Weights of a small GPT-style language model, trained from scratch on English Wikipedia.
Architecture: rotary positions, tied embeddings, capped logits.
Training: 135M tokens, 5653 steps.
Each number is 500 + 50 x the weight over its row's rms, rounded and kept within 0 to 999. Layers, rows and columns count from 0. Numbers have three digits each. The size before them is the row's rms in percent of the matrix's.

# layer 3 MLP up, 704x256, rms 0.298, rows 551-622, columns 192-255
099:507465437455490459441565556636422507550417521431560565553519389542504530548512472486514533456531539475436570524462538432480505568469468465529492404535560517489458492542443603420482433386503553
109:447454517601566577575518484561514434427361429510458476533447554489515568427465533590413534481464464502470523536594483574526423576494509491481411497414488486653485451529448486480425500428576484
114:503572539500527480479566531566582607471533465528545575473553493490478542513551474468477481455539489440451429536573426514509594474564437525469468502530521441530564643608509480513550495570511477
097:595518401519464446548554481467560459525528538562485544513531464453455512477525518512459533528547489490460588561538522407473430492650509419467555464500532421499492541510506511499526530534394510
132:496568512445486492431542570595523570467467451435436546505525514555502463390535447499502438371466562524446460501630448473502452554429495348448416503523473534515581448548490480540544499453499465
091:478482525570376491527552541497508548497495484385466533557558523628497418486553585522509525451499544514623492526487532506577557458498501530481502497488598526498601517441469527384492406485542506
099:537562513582454407411465499403529460465496458520522612451550476532528517490539507451432481467494500509440440501436472481479461574446540431511462506405510432577500504557453466489443459543564573
093:528525464553524514469494478508562542522451539472505427460531491616474539523546562617500532613555533543532564399507527511573517556480462485490481471520551466415454474519564477456449523575467438
101:471580411420639541464461456501510512514543539448533506479548546503471490518441519481472531485501444504514478433500509499525468464562532516507454513470478445377462539508331489490562536490440510
098:477504546437582504441459503550646482451445596518399418482442460461499468427479465491508519466467492393481570504480572441542453560435503525427497494566499500524505414498473543466425573452588579
104:577491532489516528579536426430466548413508530550538507391485508524617403487526475478439492567490435485485524461577566567504501512523456556533462574452490512513446584457498561475563527538434448
108:521573499460572442497424492434486385519585493555422462618546394527608483558579486513521513476487474455392523463507566504496467539400536482461506532527562526568559479494368607583516500544445499
091:444517479473460507389539527429502538586468498503436487486516501514523521555390620457520412551419465384463519448472483559461488525505552521584469467381467438451447460542524459523459475422480577
103:503502519458493478488615406533433582546516570548458527393393488435418494408443421488558462484481594446537396457459459578474536483512470484464434549552513485558524483453470497442475512524513500
105:514465488522461501565519541558428526468452513540510552610538523368389402568529494550615557557524442488474476448465503409528502527514449515564503574583546549494520600469563451486492486517571543
099:529545437451520612519488498444579481374475444507431501474478547371464466522477540475562560504482484582542502505524552450504514508485461433403474489415466534468441506503518520355548520522572519
094:479438500545523537480513560556498520541542487556540484505512479451599484599521664490548545519488538578469517477474577483507563522550492529474616475526476522376575522498568460570519417526519490
098:526455489516457459523489478405545609559465473523587398408501537501519408516430519526463446504527539508490525551538486483525523521560566483472576496465527498464568495536440467547453519499593592
107:423497486532456433469408501466587451505515466550518510526608534453530473467537398472485513534486518559466523503389440434471524564517493526536539483579561452518497524513493447454438469580533474
099:470481532504458589510611476489450481591496430506482458486493486442467510592436567420436454493498517436516542437420548601566509423527431479494527522469419512455452601552569567516529503457463502
095:583463427531434521592476485483531470513515544454578450421456554596481480479503486451451508522523575508496526491548417584506463630511457511527510475541500453643483456489487520500492588518563455
104:445491447507480509424494563431527528470549456548496535546454497460480450509500391370478508499519491633542451525593510509517504483432540517542477539522500447483608472457507569499526508544545528
097:522455494508594524592533517582587543453480508548612522451523533526416560547505510555421532518548478424534565510533523526485503532542501556498588554455525565460449488471542558534549548478556487
092:564410527474578446458577565486441536520541529445436514423431527402551478530497515530440534467480500552446454399512554570496464450517471610396497543537506492558565472557414463488445477436487536
114:529456514567490490468534474486473485505448462500608508624505530446559509514493507486511584488481518465354500501513539484466498471537529450459541498438494594478584417468468531524495481484564572
102:495572425614486444494521571464430492519458490445423587464531503591507540445526434462632433453556592551524428531533515483504544400428506468484465584524580480484536536484425524435526521565451577
103:441518500488611525447502430565423456515503544480445499410448447500452473519440625484474482404567537468512521508478467537461498547528496546496534501477505540582487518659545530501459506564454515
112:534576529556588543526507515478542465507502434545448528451481539464537570558518392517517467435489512468498595559531560505404575527420483534484487548530491492569515471469479475569541377566490519
096:514511482560485455540419502486456574429539450518540584504494513482560486523591437402557503549466485501449428434500478431472414452473437471519480486566439508439572581485420475496494500531470448
099:394419557495458474483458578525499522538501408490580508493500545539481476514474498514443445559442471538472547494373527587546523466499571516450488571555511536491483603523478563535532569458536508
100:461421468495469433506489440548497547378508466441508441588436488555535514432436529441487489479517474506544445523469446509480456538447478444509460486554463539507447542550445454498569543461462557
099:521450475513532482483470538511486548450455538514533431439521443543604531498462479405428528448495477546446541481516425551549535493562521506509480523486488417395480391430554540426431424520500464
102:497532490414474473456626477565544461535453479545573482519562496540490508489609456535478509529485595495495544553597510506551511637453492520515547553531560476545479500459535442435506545563468516
091:569480604508437422413485565521454485502508478576530493480491549474460388481441500541413452490557565412481502423496428595469498468523469545535509518450570471464528418462478478439504517402539565
086:531440524490526511537370556569479602483536531555508450533555529505476462569578488511453557391528504474539596445504476443444619455412453499546499473442482497428538549443544456511488502592516481
100:460484434553454526519485490530458565495489384455517501522492426544526442480434415521404490531502489582522585507527477567490487466477548561503511387506480598511617494532520518477471499422472461
100:604499437470494372455538523565459508472492508456474509416450475571443461566578516463562454496410586528571501508619519548490556502534532450496512549419529520534637540538515480564547479524513448
098:439558561482584473473444502480487541488567467477549487511578488405490562542508509483449547472553461564524503439490573535449488432505485513566393451477521519474587595499485558577560498574549501
089:567479555516493567466490528480649436532478502507426524457508536552488520449556650513527509452437485536512429475458535460476466466509479481468550464439485533418425479429513558514470555497506432
097:516496472566467527446494569404566491421448553589522509517463457506494482384492445538518490533562458424491514512461482587516533580438519577499545550522414468518535554528435602482502514559604582
102:444512531522462573525525461501516491517496517428470494423455586566443474461427513493479463453497490493612576480511586491532444517491515525507474476508598510532529520572450501477474496434516527
097:516468474515463553499453517449469507466390533489455487520463461527513425462427507502489587473579517496552543456519546508525532546491568558485445520494532551492537542581481521502528414529428520
101:495440594444436694487522568572463517484558499543524508513477534425474545594489527455504469350397538518532508532539470487433641514520480466558540404471610510522497387468536470476501500512499499
112:395549449452571537508494464573505499490475558613477450462475480419472569511518455543538467491462488473481499499549549494483554463476431554528448505409465481414641427489494587481460430577475497
103:459505470481514530524508492598460532533505546466509449506483503429563512447497567585505524516464511496585515480396443396449419456577525444518491436622563439544432490501497460481478479613514473
096:496509473487539531464470513509608425554524381566496490538472551507503502414507565498458429450523494404450419492471537476550525541433453475537487445534406477575377513480446456521455512421452461
092:460558455568504509440574399482489461549493551551567527564578477514534472595513492453409499563507603507490436473547508431553500435430474435546446389475531543538461502524528478438557482544433549
099:514522512550531504397421499542464495550474484471532559547499554439569456540492439576477550472472543512451472498520534449481578357437459466438367454556482504528415482467453466578538518496467448
094:559498463496526535657543480548497464552557465465464540567519476555535492436462506475424413538458535582494502519434508433443602465533535563566495447488423436445510493533386529515469453551443535
106:505527498512496518493458535499568430540478493470483523514461380463621481492476383460561431526544459531521521446545489470424613471518487484612437566566484422488508536521564524413423499514469421
109:407507507552505492493469399530427508495487403471519497538452504437379447492439521622505454456576463497544448465570578559569452504573503504490535525503531579474546489483433481518484554570522464
087:494489434401482433560504488531526575537518463529469466574439583386489441507580550545514570512541530551470525444541560511482468455492502489505446529546546471454413505539445435499429438492470481
103:530535447425523571500562563423430456435514492510545513576551484536448534585504414498521569501479530413553473549555462524507528596466508519563501426549494589482490512456462483462545419470430575
099:476528514446501469563474506494526527571473448485483422392515539472530531574494579492507450467546502520629499556534507408444505450485394469423575526521431543434527478527491513479428487483392498
099:508586455478463398598505572530538543405564451531469557519408481439543461542585436432514490376503579547551555439447534539476485434486462490535481510496455390476473444493530461466515506466472436
101:567508519536470481388531475561521475581593534571602513610470449477468539570499477473410510475504488511539495520511519519551513457526507618523556459434491542444503509511443463538499528537513443
102:493549501455527468485457434473496507474466480425433504454451537486488529651572503466497444515490503417466559498468564487527399461412469456535553584514501487422489543435632454482498531493535438
100:542461414560425654499462545590504474558547477419478526531462488406488552552439508479540557547460483426459496576599500428476503424553545452501492442475554451509541473530387530419482507576492416
111:561504484496582535466511496552553487460503565497597470598553519533591535518543475506499481559445572564512450509502401509531507547432462513484464478545531526597511628400495441500500538510515468
090:539479489507457564420509437475535530645463620418470511408535468448486499487499500447596571521533591442503502483451561529500559521541506508546466472484495505490464423507574460540523508402514450
095:504470523485497560504551391552504421520473480431503499545569497452540543434535461495521536493428567501401417515429364442547463481431345442442467395503506477530428456558504603458470542494465473
109:501611468443488445527469485570479546465512471545503436457482436433492467469466564509407412505586471495543459479485489512530479417520585526554512546475536524459571610539516443576538507526478483
119:546583558486541435496499516549511508445534469494435576472536495445555497468476444484454538510503527486493529549550480453469493473434519496503552481501471555446445483462569502424437495461563482
092:575393565452520490463539511505520572465464452532462564537509513409476548592489615518559443430523422440507513535526478400428560484486495469484468472467487503446512548545510544520566424563556471
091:516458466494516437476542510511468474415504586451465510466528544472480487529498458459424532515515514536399554569413551458432473505476445551577464477496445527488471529462493500554607475481552531
096:584544499434508529496506374628525463522547593429483550481548483435522479454430454544548427521502528418505526497510487564481470447493490478460535523439539415454522488466407510500506512498491449
100:486443436529619413492585470412454457566587528553470490529573484490589424486513561500506536507530431514485469491534508553491428398498491498491612471462634512422536521578485486510459435521546546
093:442409525460507435471560467408492478357500556512644501536492553528522473492537501556439473543487508523530577460460463543452599522392526500448624507496445513449537486508596492436397434591498443
086:524521516547459493525415451586463478498532509440504497537493424513493557507476452533528518596532569508539523569477514447561513439496398447538453501520391487618604454636518531470502529584590520
103:538505474389540507554537405431503412433495409523509543533469439561549452542483527419453518521488391499452485557456481460473563547491457577602480513556451431648543543485532494454492502433571505
085:483444507419489493534513447498513452500487492459466515587500524515411423540397471398430450437480532523473496468537496446471461495506542506522510480529491586454487430457532447423564525476575459
091:453445439531534517461437438550489542588552507463509480510499491492623522456524455472532462490415539508419494520388554461583485561403502540524494631544499447543463519503466457460490475474479528
# layer 3 MLP down (transposed), 704x256, rms 0.271, rows 551-621, columns 192-255
102:456463557461551507471550549454569553552477523417513540446437431451499558445617522568360477546469485439499467541411534566507431399501474516395458451519436582479482508469485520508509513527571486
097:535558525583490484430512471432575459566551437441538515450461493498439490552488583458479428466601474474477433486449428420496450518605449471551588446601486486504564457533499563506526484513468506
097:534552455577523542441428477449521499509583496502475494456458399476451459508433479522477452545475480501473475581486586514468472537414466556527496548501499602520540426537457595473483479499546536
097:435471501492416451539419487477549496465555494411541516507491486605472543520447528477487490514495539527564424482502546491511547428495451541478539466532558377509547538522491454505504405443521423
124:616559475482477535442523446466478543569504590538547516506502495429580448490414496418457513481485493526561478543542495459489459532522455450523558466550494507559519563488471427454514475540557571
093:514468510502501452480482463543518502529470633554517424472497423572503407545518382412376419504494544534552540441504413480499579519497498514606524540573540507486415533466475577555494460556530553
098:491495559378486554470492463536484528532461565466612588480461462438501517489469490444489486385559532460585517465499515487485502450578494527421572480516513540480461472427526462545581497460479488
102:551527542479530525463538578449494489485530532552539451511488572451543542486504470509500526529510503455534486558570461555506551587490439501554616495430360510496525477536500530624465468535492517
095:507514513502444495500494468520536466424540447470487547484514431478433482542491473451358507471487514545521356577501551501548501446432419447442495486426461499444547523391481521534548432511671652
111:502462527449547562548430482468476390537505506502514509483533452454432501504582591460464514542428491529529456523375532525418448489482466568425534495541478504541500450467502525462554500583606527
101:503504517430533538470494488584429465389438551397441496467554512441525553462548481465458517500529468529506484526524506537504488495485519480477531425410487505478615522463463445508404474459529476
105:547487470492500529394493484555561441582465410419454494593436486526389470496616435571472475499539500518513435537488579571518543519484521510410501468526436500439464518501549451447538507609572456
099:457480457588542508472512469574510550563498436468493512540465536470522557434496500508571474451467471369398532594467456548541495461506449562554487554571473566447518525342431555459588411463545565
097:523471560491506424493486504524596407597589504487693454523541487445538530584479598481453603470572513528520476490468467451458484527551527474525487458515617450560441477503429535570488543539486448
103:545482527537545535497499511460473534553558487505516480451438466430557474506437559583471444469486507497483506450430395444458455421409518543479528541384516576500441605556484568536474523458559570
105:593492591465455518559541397459449510457542544440627508482541482576514507435560602484497477461482549526451497514497457495508522543506550507473518506585479465483544464507480415492470441561479518
097:478506508569508506522455517510550420388514405402491529473528456516423440574386424513591477468567529567477506436529591480533461528552518422535518424451512582466489541450573530569420604483519512
092:551489575546475600610379550593542506495417490531570471495532383493539521491540415548523582429521485483547504464504497561528500514408448506545492484440426496560492497498560413572623521494481480
100:489549479477467519458502560495533483477541571506427521541491480500463430469564519423544423607500466567506505504456492473538559496514454497526555526552555523504539524466415426528529486456434491
096:521500424495397502498462524537487571415505452509521495415449412548524468499483417510523524596438464415523480521554560440460523600438473498511505554521552454494599431505516457456503483548503502
097:466500537503520452431518603540567505439428388487486470499534463555516580497525482512458642470454518487465567416465523532534635578542549547469454513587492507484433605571620562550422525431494453
101:583436555483615528467552436535547424612567599567455525560474527537517536561535518471500479494497472517580560501482523467426530464554505516536462587562522483493516508452511537471462468531464440
103:483490414535503541449481494457477485487552457500457482549517506549470475492493512536524542472440456537505559521540456557462455524500389518491535370540584474506452616475415437492521420576519522
097:483532544547506508521593514573377528587505452427480496472501500451454424497512426476533509518561405499590525481519481533442591548507518373546474479523514550565429442518561374510522524406480516
105:455476541462465551529507530473408503529529519498517632472354578550486464498468582602487502535592547436466484586576476501499365420586561459464527474510501476458548528447487514545575508500527514
103:477512517470569498492484499491564423463458482549429471497475499482504483493446495471377476566528514424484517565540431451528509529510441574509529443484440570422590478562557524465497490471441416
099:473423490404498553519476474490531512542533469443536492528501622510426619487489496545424478435525509485445513484468466445545438507489561466546449437543492492551524513538389475508552514488441478
104:435528538554468478565591503454482384450486416471513542549461567547479464487480447444494565483521441493496526489576465451511479446562497527507465427514486529557511489574507506470530547468459511
100:647470470463516620433495453547472522440451383509479501468549503472528485530540478499572544502448536576651525533476589551541560536495509558480514465488505481537541491505520658547465530567527462
098:488509483600487497489400501466533491403380466490462548516542477538499441485551454520503448559533525423358488498530562491466500558515430457474551539508470584520523438454566523468512525581565607
100:518523541516444524520510456427479523545498425448506463482502539510532486486526409561533498469528550494533498476561531520504457449504565483515502484496592532530547557439482535509541566557522559
105:586501458514489482625582455455469471540498513431527479500444623552505433595438506568509471497528433452539321530468501434495493369492472540501491477468574490503444612428479552500510517503611559
101:610488511589447600548609561452462514472531457468452460528503463458503576515468427491491521607640513562491492508439496478369570516500445420526501518481491476523535543513517516448514499453555531
106:435494540504465453535532528449583593532499578584551519500432437496521542505469532499404484493627476629546464491483493480479497474406601598387447512495407540505487462609538514523506551474426511
097:519497486451452434541450458465653598402492504554529467450450407483580483429508567457534541587499559563514492578559514581569564536562562469543441532413484574530467536443528514496421490533505529
108:483509437487512453482438497563422543530499504453514428496477591551531460441423531534541419506489585480448547518486501467438571517623560467507487568550455537430529534589406515498512415424467517
099:468434505506443516465428565481525469488517555602468487449525548471517611485511488512516598593490487546483523528472536554478517511512461632526481483496531544497482439432528579503474408577469503
104:507416546432490435492507563516485518521509542545593469539483542526508424570482551484490518518628421551532516435537452441625491491539546431486478490502554525447668565483494414481520518549423574
092:434473452465540458519526454540555452429546424555552504522440483484479497502523492506467397510474463438456542435558505483474480588470479453496527499519483594579539524502543492476425567497561506
101:488390458524499419504474580533416504514475488464472548488492487471438564497480540482612492440437568561487474580634515554568537495545530505410599496615478433488404532470534486484459412508471502
101:493575595501540514487498497445487508549497427523584475606492557500435474526474472517483467391518463584588451535531565491559586496559447557594585392543586473490557542471528583450419449559530448
092:613511494488510422406511607464488460528573507460539549488424559483533530447456582527504487476484568550538513451535570368437432419525492476488558481481517474566409446463484475462456450539548426
102:484534387436459443483549501525502439461486493497485552455488515524536412434543494526474453555525533499500416463474514548484383475498472519522424563547460563526477580554432525525500442454557490
110:486408524545537498555530516507440498582438498357437605577538558509517474424440527501497528466497528497535508497415473453543492514512538430488597484582494459607491583478580461492508493430519525
100:534502423486466467496435394516531593518473367449509420494548555552539485540547523515475508464549544444420510557437465430473428483545460422491561501468636473502660551441498476494535516462488525
098:476522451530499511436551519529480523565477550548404527498486559515519570563534476477505507468467516473526475526470525557555462610541462500502577511493466565432579488492428516469485502623518554
101:509552367477442490520566474520526525472515482499566465607463524552483490596444479493570554496507473427472508510460516544480503530494502394553426524472473451413527504549572534525545547440519512
103:548593433457450548473514399507444513500575482491532462537548399516471422417514554508547559576544564437560452602563504557488507576381498586573438527489449533572470471462532454491495471487436624
095:422520486495512556500447648519568466524481464524492426470497489506530349469533556531537485427514494608400472596510566566556560506451466535472575442520520619502489494417553492555577414510533463
101:478508533509560417488427508529414490540438515462623550414484490549404487533470565541519430495550529549490471463431534550619546501534498512419538520530506508402531475516448538599610513506533484
101:521407504545493521492550547466549476521431524500559459533498488471476524577516443530457473439536582519512606552585475530574525541535509571459495563472583512553434524492459507483484470493490561
095:451519459479439532498580493427604463458463538546494584459577429488539535566539520476515528384538504553558462500449491447492474578530533495471551490452501436578556484461517525524474567604540451
101:552578538528531516542531455506643540481513558462516558545484510477465451448509522467482555492515420571522555471518481535498546465522501550400468531546519402479498511600511453536462432535531497
101:516414469520490497494493548509589527482447503625514508539457476599540517530567487547407579547478483485436502513391450589593493449469602455537444444475561418558477399645472513504504480490481457
106:511403567566487550517570446498465524518496535488483483506462520470500506484513531487520488453507511562493451529417554510399445539538428468516593564501476492504537479518435381487524475405508426
093:488453514509456544551442453482506524459404419531513489444516474497459405476413549525626486529574468547509505496547447500491511508454572447472517532544483567451465489472536517422533412477437561
099:504566508536517484493510474530592503497443598539592425473452494529399461575405433439527539526437441577626459467592517619471514517479487466543510530569519628484488439605455510477521356524564508
100:467524516457624403468577539443480485513472484557456477499555522630540449499476494415470459438471446477572579457510444476408442505480563491510592554521519516518441539535576555486518518516527586
098:484459568484501518499488444519503412521488515407459594457524541500588502385446527588511598383539544539476512505455457490552561550553519549485458525503385574426481480470522507511388466514509557
101:564544493530402454577506535581489486521507469523480522486513505492505485426492499556490432562470542444461542433475461546532498451521442516583458508560657576457501535488384453454551449512424456
098:525410470463474555401487524463506476584482512472440516499480423521576425558533509559447525460523490508458568480492474453448515526542500543515554508521490527570455507559528519479490512585471488
100:463435554484567495505503473545516579556407441529539551460531512502504424484432450482576460507542480443520545599474564493498408527593476392411490421539435433391468514527459450540544482465434551
099:486585497494452500461530496516499451497473602488515483541460470493531475569518619480522455650584502457513510526479557505543486470600435576498467553530544444545517528613427483548476507499503470
100:472547455611490487562478432461415399447584432477589480499447478513536445429467548491519513545471529475450479510506512483538516510581601486483544453446501476451549561518485444557549418450494464
095:482525443448352579486464522516558577467464482609512514460492611511445563403496452475557551459539549480479510566489501504493577563531484471464470402497473479540554488484481457493499458480434654
090:509504560533466504517491501484463449593420622560513552542496450493475503492554517469422555459458522508505506562555523525504525492461540463538490451522556394508541440425474554569522549506411471
096:510528492514484512532432527553516510532495439624479477453445512458491556499543480390421461504472527500511513566477497465515406471470433510554565544539410567580519517479503547503484479529487489
098:593552490536422599474551509541534566507507611442537477463457572526460583457545434530538415459461528601494548496508558541528510514552469546466501508500468493513610521499456568577619494477422464
095:524475439505556513535495567470477422461530553437503414391387460499501500544474543412667537481490457534493559387550623470495442516459507509539504561468528537516483499516457414479461536496491434
097:561491601513496585530501505523470593522512528463452477442522517396457475436505501518510527528496543523540582547552521517481553488542558494494453512564529479408540512451465463439523535566390484
101:538502550526505506476468542533430531505495552581545522526496562467520435529538520458537537460425555439433456471511504454464405452398535527426503482502484563542522516508551515566466474499515515
# layer 3 MLP gate, 704x256, rms 0.291, rows 552-622, columns 192-255
103:492438571449483410539485484545513517444543522478460499380433547484455548526514564553504514481603530483458450467507568409487558590541583552473541483477545497476498471414562498442504449577535556
106:585482395509505522437525533489476514504571473424525487536550456476503510585411513568448539515464431462404471525450561514492535484549567583560496414500539521596499565598494462483451499493509471
106:488506479506542536449496514508447595555383470519474524512567551516511497503515468487475542474539470460506509558450538502517484625480548497482544496466429560507507479564493495588464475562453439
128:523508552551460474507473451506486467485604444568567566473519515498534526482500503546444578528467574419522514454524411451540439473451473499542513485456497482553568442501492429543504520640464517
094:477517560425588471473380453521437479496559491568505486517435546565424399557547477499458496462445483503514422483555527451477488493488568422459520513457628483481415550520499500562493518542439542
094:501508480547453450477477564472535516449576512507539533484561462585537529575568465497484517441483417566481483526479538508489489465420554399512633466504476495634434505477485407486489514323448526
087:502528528556471492407490508564531480505506551485568687500484559481522425538436481528509591515488464594518426475461527448528430556521495444537521493515468489455475464499519427505536575445478462
096:541468489494536512521491516450504535474471466511490509579562517559601447539512510521477445558533454560530519550515461571428428565424475469418552535443532510576468467533520557509424523522447530
101:483513500493548428477467555477523364445497493532409481470541380466422491505521450444552446548354491538409556499527474474509472589501488591442594485598549456558500430557555541499423425577409501
099:458503655551513522424463446459419505549492542546499466454415571546472490591484570546560538587539569506568470558612456510608551537486521522555541550501521498486425469529439499529524506484528505
131:508430615535515470507484522499505478572541492464531587468506477494538493386482557450592456446581500467511517482526468440446549491496472514531546573539453381484472425477481481496401517503445458
094:465525481567494469430416409543578562589490544468571524524476533537515589636495501507521559564517548547384577484455496458517558498523492526498582473574496466404451539456448534563511477361420552
099:526628617479409513426520533550585550461375443532514500457586485593633495530475368513508526489551488450488564472485508519469467470567466527504462540488475550433458501463481477493471521580429484
105:538554476465490594519520448540505487492606425458449499498599519593506489464512558453437556466429555434464576486630493496452477590578526521475560441565435463521516482521488509569566472460469523
100:482454441471608550507491557480564431443553596522489516498517494457450503482473650484499545498559446569562501426527506475493512430476460473500503472420427506534443578487563487430511436486520458
091:566415535511519475448552522499501484493576448536527479510541557509502468465458498557396572465514436525474480458389535489483580484456550440510413444534413487491612477501575499410472498509551472
105:468485525500588566517473522613428482364515517582426518497454522522536581553512482572407557457386472574438508522513558543519516440536434585499578441533432551493449539490476472476535512548530481
115:383547554486520528366401548516515532499560597529577353506541535479552521546508565494507482542519531470537428493578561569398538440518470530484429510535510391466476458519452515527478478516448426
097:505479470419392509487504577489495628511508558433499479448459442505552468526483552516431467517539482396532508551451459520415481470502465570450443483576503561521469539496480450511426400536515541
094:409480601548510491484488434571412525495466537622484457489443486442483430577522468534404522502461493558558489516514564445518548573415502473399437570476483506535468501462484543496487482549483480
094:514524490456592608512493466421517466562529492370603482471434472534481441485431571469484490491547504484475497519500498517483442471597532577495572525585534434524422502599513498539501415411537449
096:530398501533571588468458470581501486480513517491561590477498468449531447468401477516427466542572508511508499525551474526505516544511483529517450472383522486529471488476548600473504564458514460
097:556489566510486440534488532427432513505524515536502501485456494416546470517396530550530502494562463575461464471636546423429442424543439409517469608510493473456564453438521445543506559468469594
118:572503497521480455534451541596554496502491528536445417525550459644564534502475571511520482431506441519588573496474509440522525506492453545548440506547515428552413583495505454493481529543368411
103:454416491575561476546535359575529511409496571534509394391535535434492477527450433515487490479523532658517543557504565529446446557511500448543477437547437484519522460513559486471524529524425513
099:395508513512487520333544500501435480495547475477491480479430478503503606455432494516494550456536400476507468438437446567441510546484478548461546445514414582547509449509495553590493608502498473
105:509494487555606542552464600529468529497423456514563523488567585445513478544552501504414568444604564474516548583545474485503515570492514520484488481489524495482440496544489482518565465557517594
102:481479439459451596490550406519463517487601541499522507504571504527457514505525532474512575585565584503464499516527549551437492513578427495624501403573512477580551497580527441501475442443491487
107:595530515509517492462430512471459528442525592553464467554499534554536413453478434482543487407543562395503468498480479487604499468503518588592537464499458490420479449514470555443489531537465636
101:494538490544490661467544468501448615487487473549554539544488521525507500466441504519544531538477525504480437443504504514527512494562572531455444508543530485586477468484532552435396521503510535
094:527516532533462551419551507413528559558575516489513539510534422513506541470511419467566520532530554520518465621437508552431586503480496415506444608556498417504592512583522534498462463536427414
108:636463565494538537569391511460545574532548528486501469478491493495545418507508489419464492508507444490473471556537392492574456435439564473507455480487487521573427539468500434527494488474490503
090:527489495492508531411559446506497522525490522506429542429492586468569582431478377334424477567493491473494499470503513552484570415536477446465618408493510462462547476456450618452408596515507457
094:583533532475531527436449508475481508467568501453464477461590540469572541549526530510573495439550452458593515456593550452444632539458437557500497492532539413355491528515423367520474547499410544
108:391540552510462598506480516458469434475451536526471552547481517591469573522551440533509604427515387431484531603492527434535531488414415471457468635561585484569418530494502415345518561518529502
094:492466506444574578517457536509448544477448505548423505520486461488470343585516497598452493563553533515490534580457509526500434490444516390472559460495450485528433463462493581479502522500519542
096:532509575552513476537523468568521409513483534537481413570471501558525510515525438566546554563449463481477553473500412406531523562382399487517635428552480447554469457427569474499476464546492462
090:452477525447515531481490498484413414511458561485517485489498517441500608515516524578418471517606562501553527559478484568421561468479498523495491434631574428561466529385521529525556512495493406
099:555403550542487558555405495531578583564545541522568505467475457531431467460433449604537469492505508602469504576520491451473476474513516468517571509540509501514501531550422429452431511442436478
095:458450531451446491491475553482484505440484591481515595491446517494524505461448395437542559479503444450479502489470569539498481412502653530563542475541551497495524586450544473548442369446499505
098:485563474384455423457533444513596458434570476526470511485470483511497579468478392569480568496560545392520557576493536494622589436529548551494439557467588472489468416531526460461520525525409491
099:508604517405469536600518502499557553509487547491473541498562562666439492518528501551370492437596539480486469540518577479530499527481533538544448607530436576456491548456612579526506431454519560
102:505515441477505547474493462564488451439543603569451638532524518430503500558540499524549477500460488465537493534537494477459544536531520506509492459434554517406520429472495512571460451484560468
107:486446480566501542525476571519628528506507452583484465565495535480517434566524492484497580567459505586515589485427495419424496504448480540456577489492564503494530529464538469552448450375491522
094:564506492526574483526520484539428436487468496469515544415449522512501480410522547560523545533594451453530502457470401605585517511499392504542575572513506505299486514498480499518489545509507471
097:501459500538606465586483568556442593466466484480459474429465507448506510475477516507486541492526453508470631510500407441491495536563521487516523582536442436534511475499566445511430531502624508
099:502505513510477539541532540496442512432508405527560546495493457470437475501405426458503505564483549536526501536376534566486467499582547558442522452542442487542530521534442562474565512499513572
093:480527628419426432518461471475489494489528531538411412550502568418588533515459544451476561446496448536514510434515451578497475447573482517528527539538475370467498491467553503549543484466498508
098:543483457499493532549428486530553475430526431490452368572585484491586548429467528585471568517589588479481481525571450554533528479543416513481399503589487478461522611543477466496465486400520508
108:468458489524428429497494488480441571456442530486577423520493544569543612504417551543459552518499464594389454486395455446473467513537428543583453437510548532386420438484548553426546432549538505
090:525523572516509633479485510485438499390368384514488483512461489493547490551531500450432469565541489497437535532492432443546560428519382533467436542493498483529566500508430524440511508563606566
109:445467499512464479446485477455488497510541545559549471502509504543444511474446441474489544485486505473440528426419551631461529452468545455512469458447538427481410473476544477480541462452538493
098:500519518508508472510494488495472535436520475470538570532426600554542503460501522466518495489494510439399507392453461561518434582535483448591423588517534463491580479404463497507565469464531569
093:538415452498495395488460547510523467522615417531501603478507570567489400601584509399476493430493531576477469508518436533456507513563504604487546526565526414484526420489449416457456505517551486
101:413529506500506517438509590592552561524463564481569494580534504428483456524515465468455567531417415424455519574471498464474497505543461494541494461512461327522587466546526530513506520433559527
108:424555488526465548498490574536452576544379485524593592420518411564625440470489431473479443486462500487523546461550453557501479406557541493568623487534374480504500517538489520594542438519588492
103:560507482541458636488460491473454508530542505501571583459444538492449504469521459514497438533493516450529561549606544486534589467485629485512404471479488441403495506539484448485511472397451376
110:557485468499490530530473505428405591521512514449521571576574458551432472499500522546504536440507500478611469506488532585466547526476585531497451491411447466373455434563524558488552449487450522
090:501600488475559551483416493527486567406491454511489410583576480495448552528466440488525533503452489527463438396527537482487424465534470508500547453558467568471483446355465446507480511480458525
095:514561559442516445435382565422568438500568542488509564536533451554520453559489488465522455501575551403481528530558483559461418522504467516526457444542482465482468498486530353516440533608581509
095:537467539474495509488519570446506604572471497454486554569513539489537467517502514499497389459482529437495382467534510539558554523524455496434480481543474500535510450547564430554457476490511386
115:462506551530559467544408484486491477490548440510510591483508564418533555498520504441429495519450532514519507516541463518485537448485531533555542491557490544456379445467536518434457528482479425
098:490554451546564541545506442506488513512542449492569431544531420457486504374482565498468632440488528523474450440568554535436514508553587570545518437536358536505412381380485536530490422481472508
090:483470540464599412458424534510532560549485590473419447431578497566481530496459606528524487552454500358419431412500537461522503546549499446520596414490454598561495529504532524510473528476495427
093:552541512478514524438490501504473500496563402455453523455498458417458454455505460578576430549458447440506584466489523491513534551503444437551552480480564529590375462489517564482494520510404538
106:441516545492525528660469554514443639514435553476468480404418538519474495547568504493422491594531475440559559500422458559443586476513521532470556599576510459450523548480529424525469586581484453
095:459444554540540569411521575398538562590539496459429470508532470466442410420462520514515401588511501562494470526445500494526478515543525500468526434419414485512544582562414475593496458437599477
087:524548450500465527475472487442511469484543382477473482529424590464525532532444550491606516534532505504455519553486535564487512523445471530441534523567521497531505493452378528432525458498515433
110:485504527544490504501417548543447587518552548473535511500516495476501533434441480577543451386469531601504536562466494545543573448393537399461597426496444510424516461450418524579457461522446468
094:495522503570522512523463567427484462473442533512490441442519534542551545451514530526529467510564407546548584539492433506461501447513426519427475505535492526524507530558474468572499500507421550
100:410469509484444548480552484489523545428514474494497538473477523474479439570510488478555556556540583508462559436555378548508491514470437370509472512512505523556545555584534472407582492457458554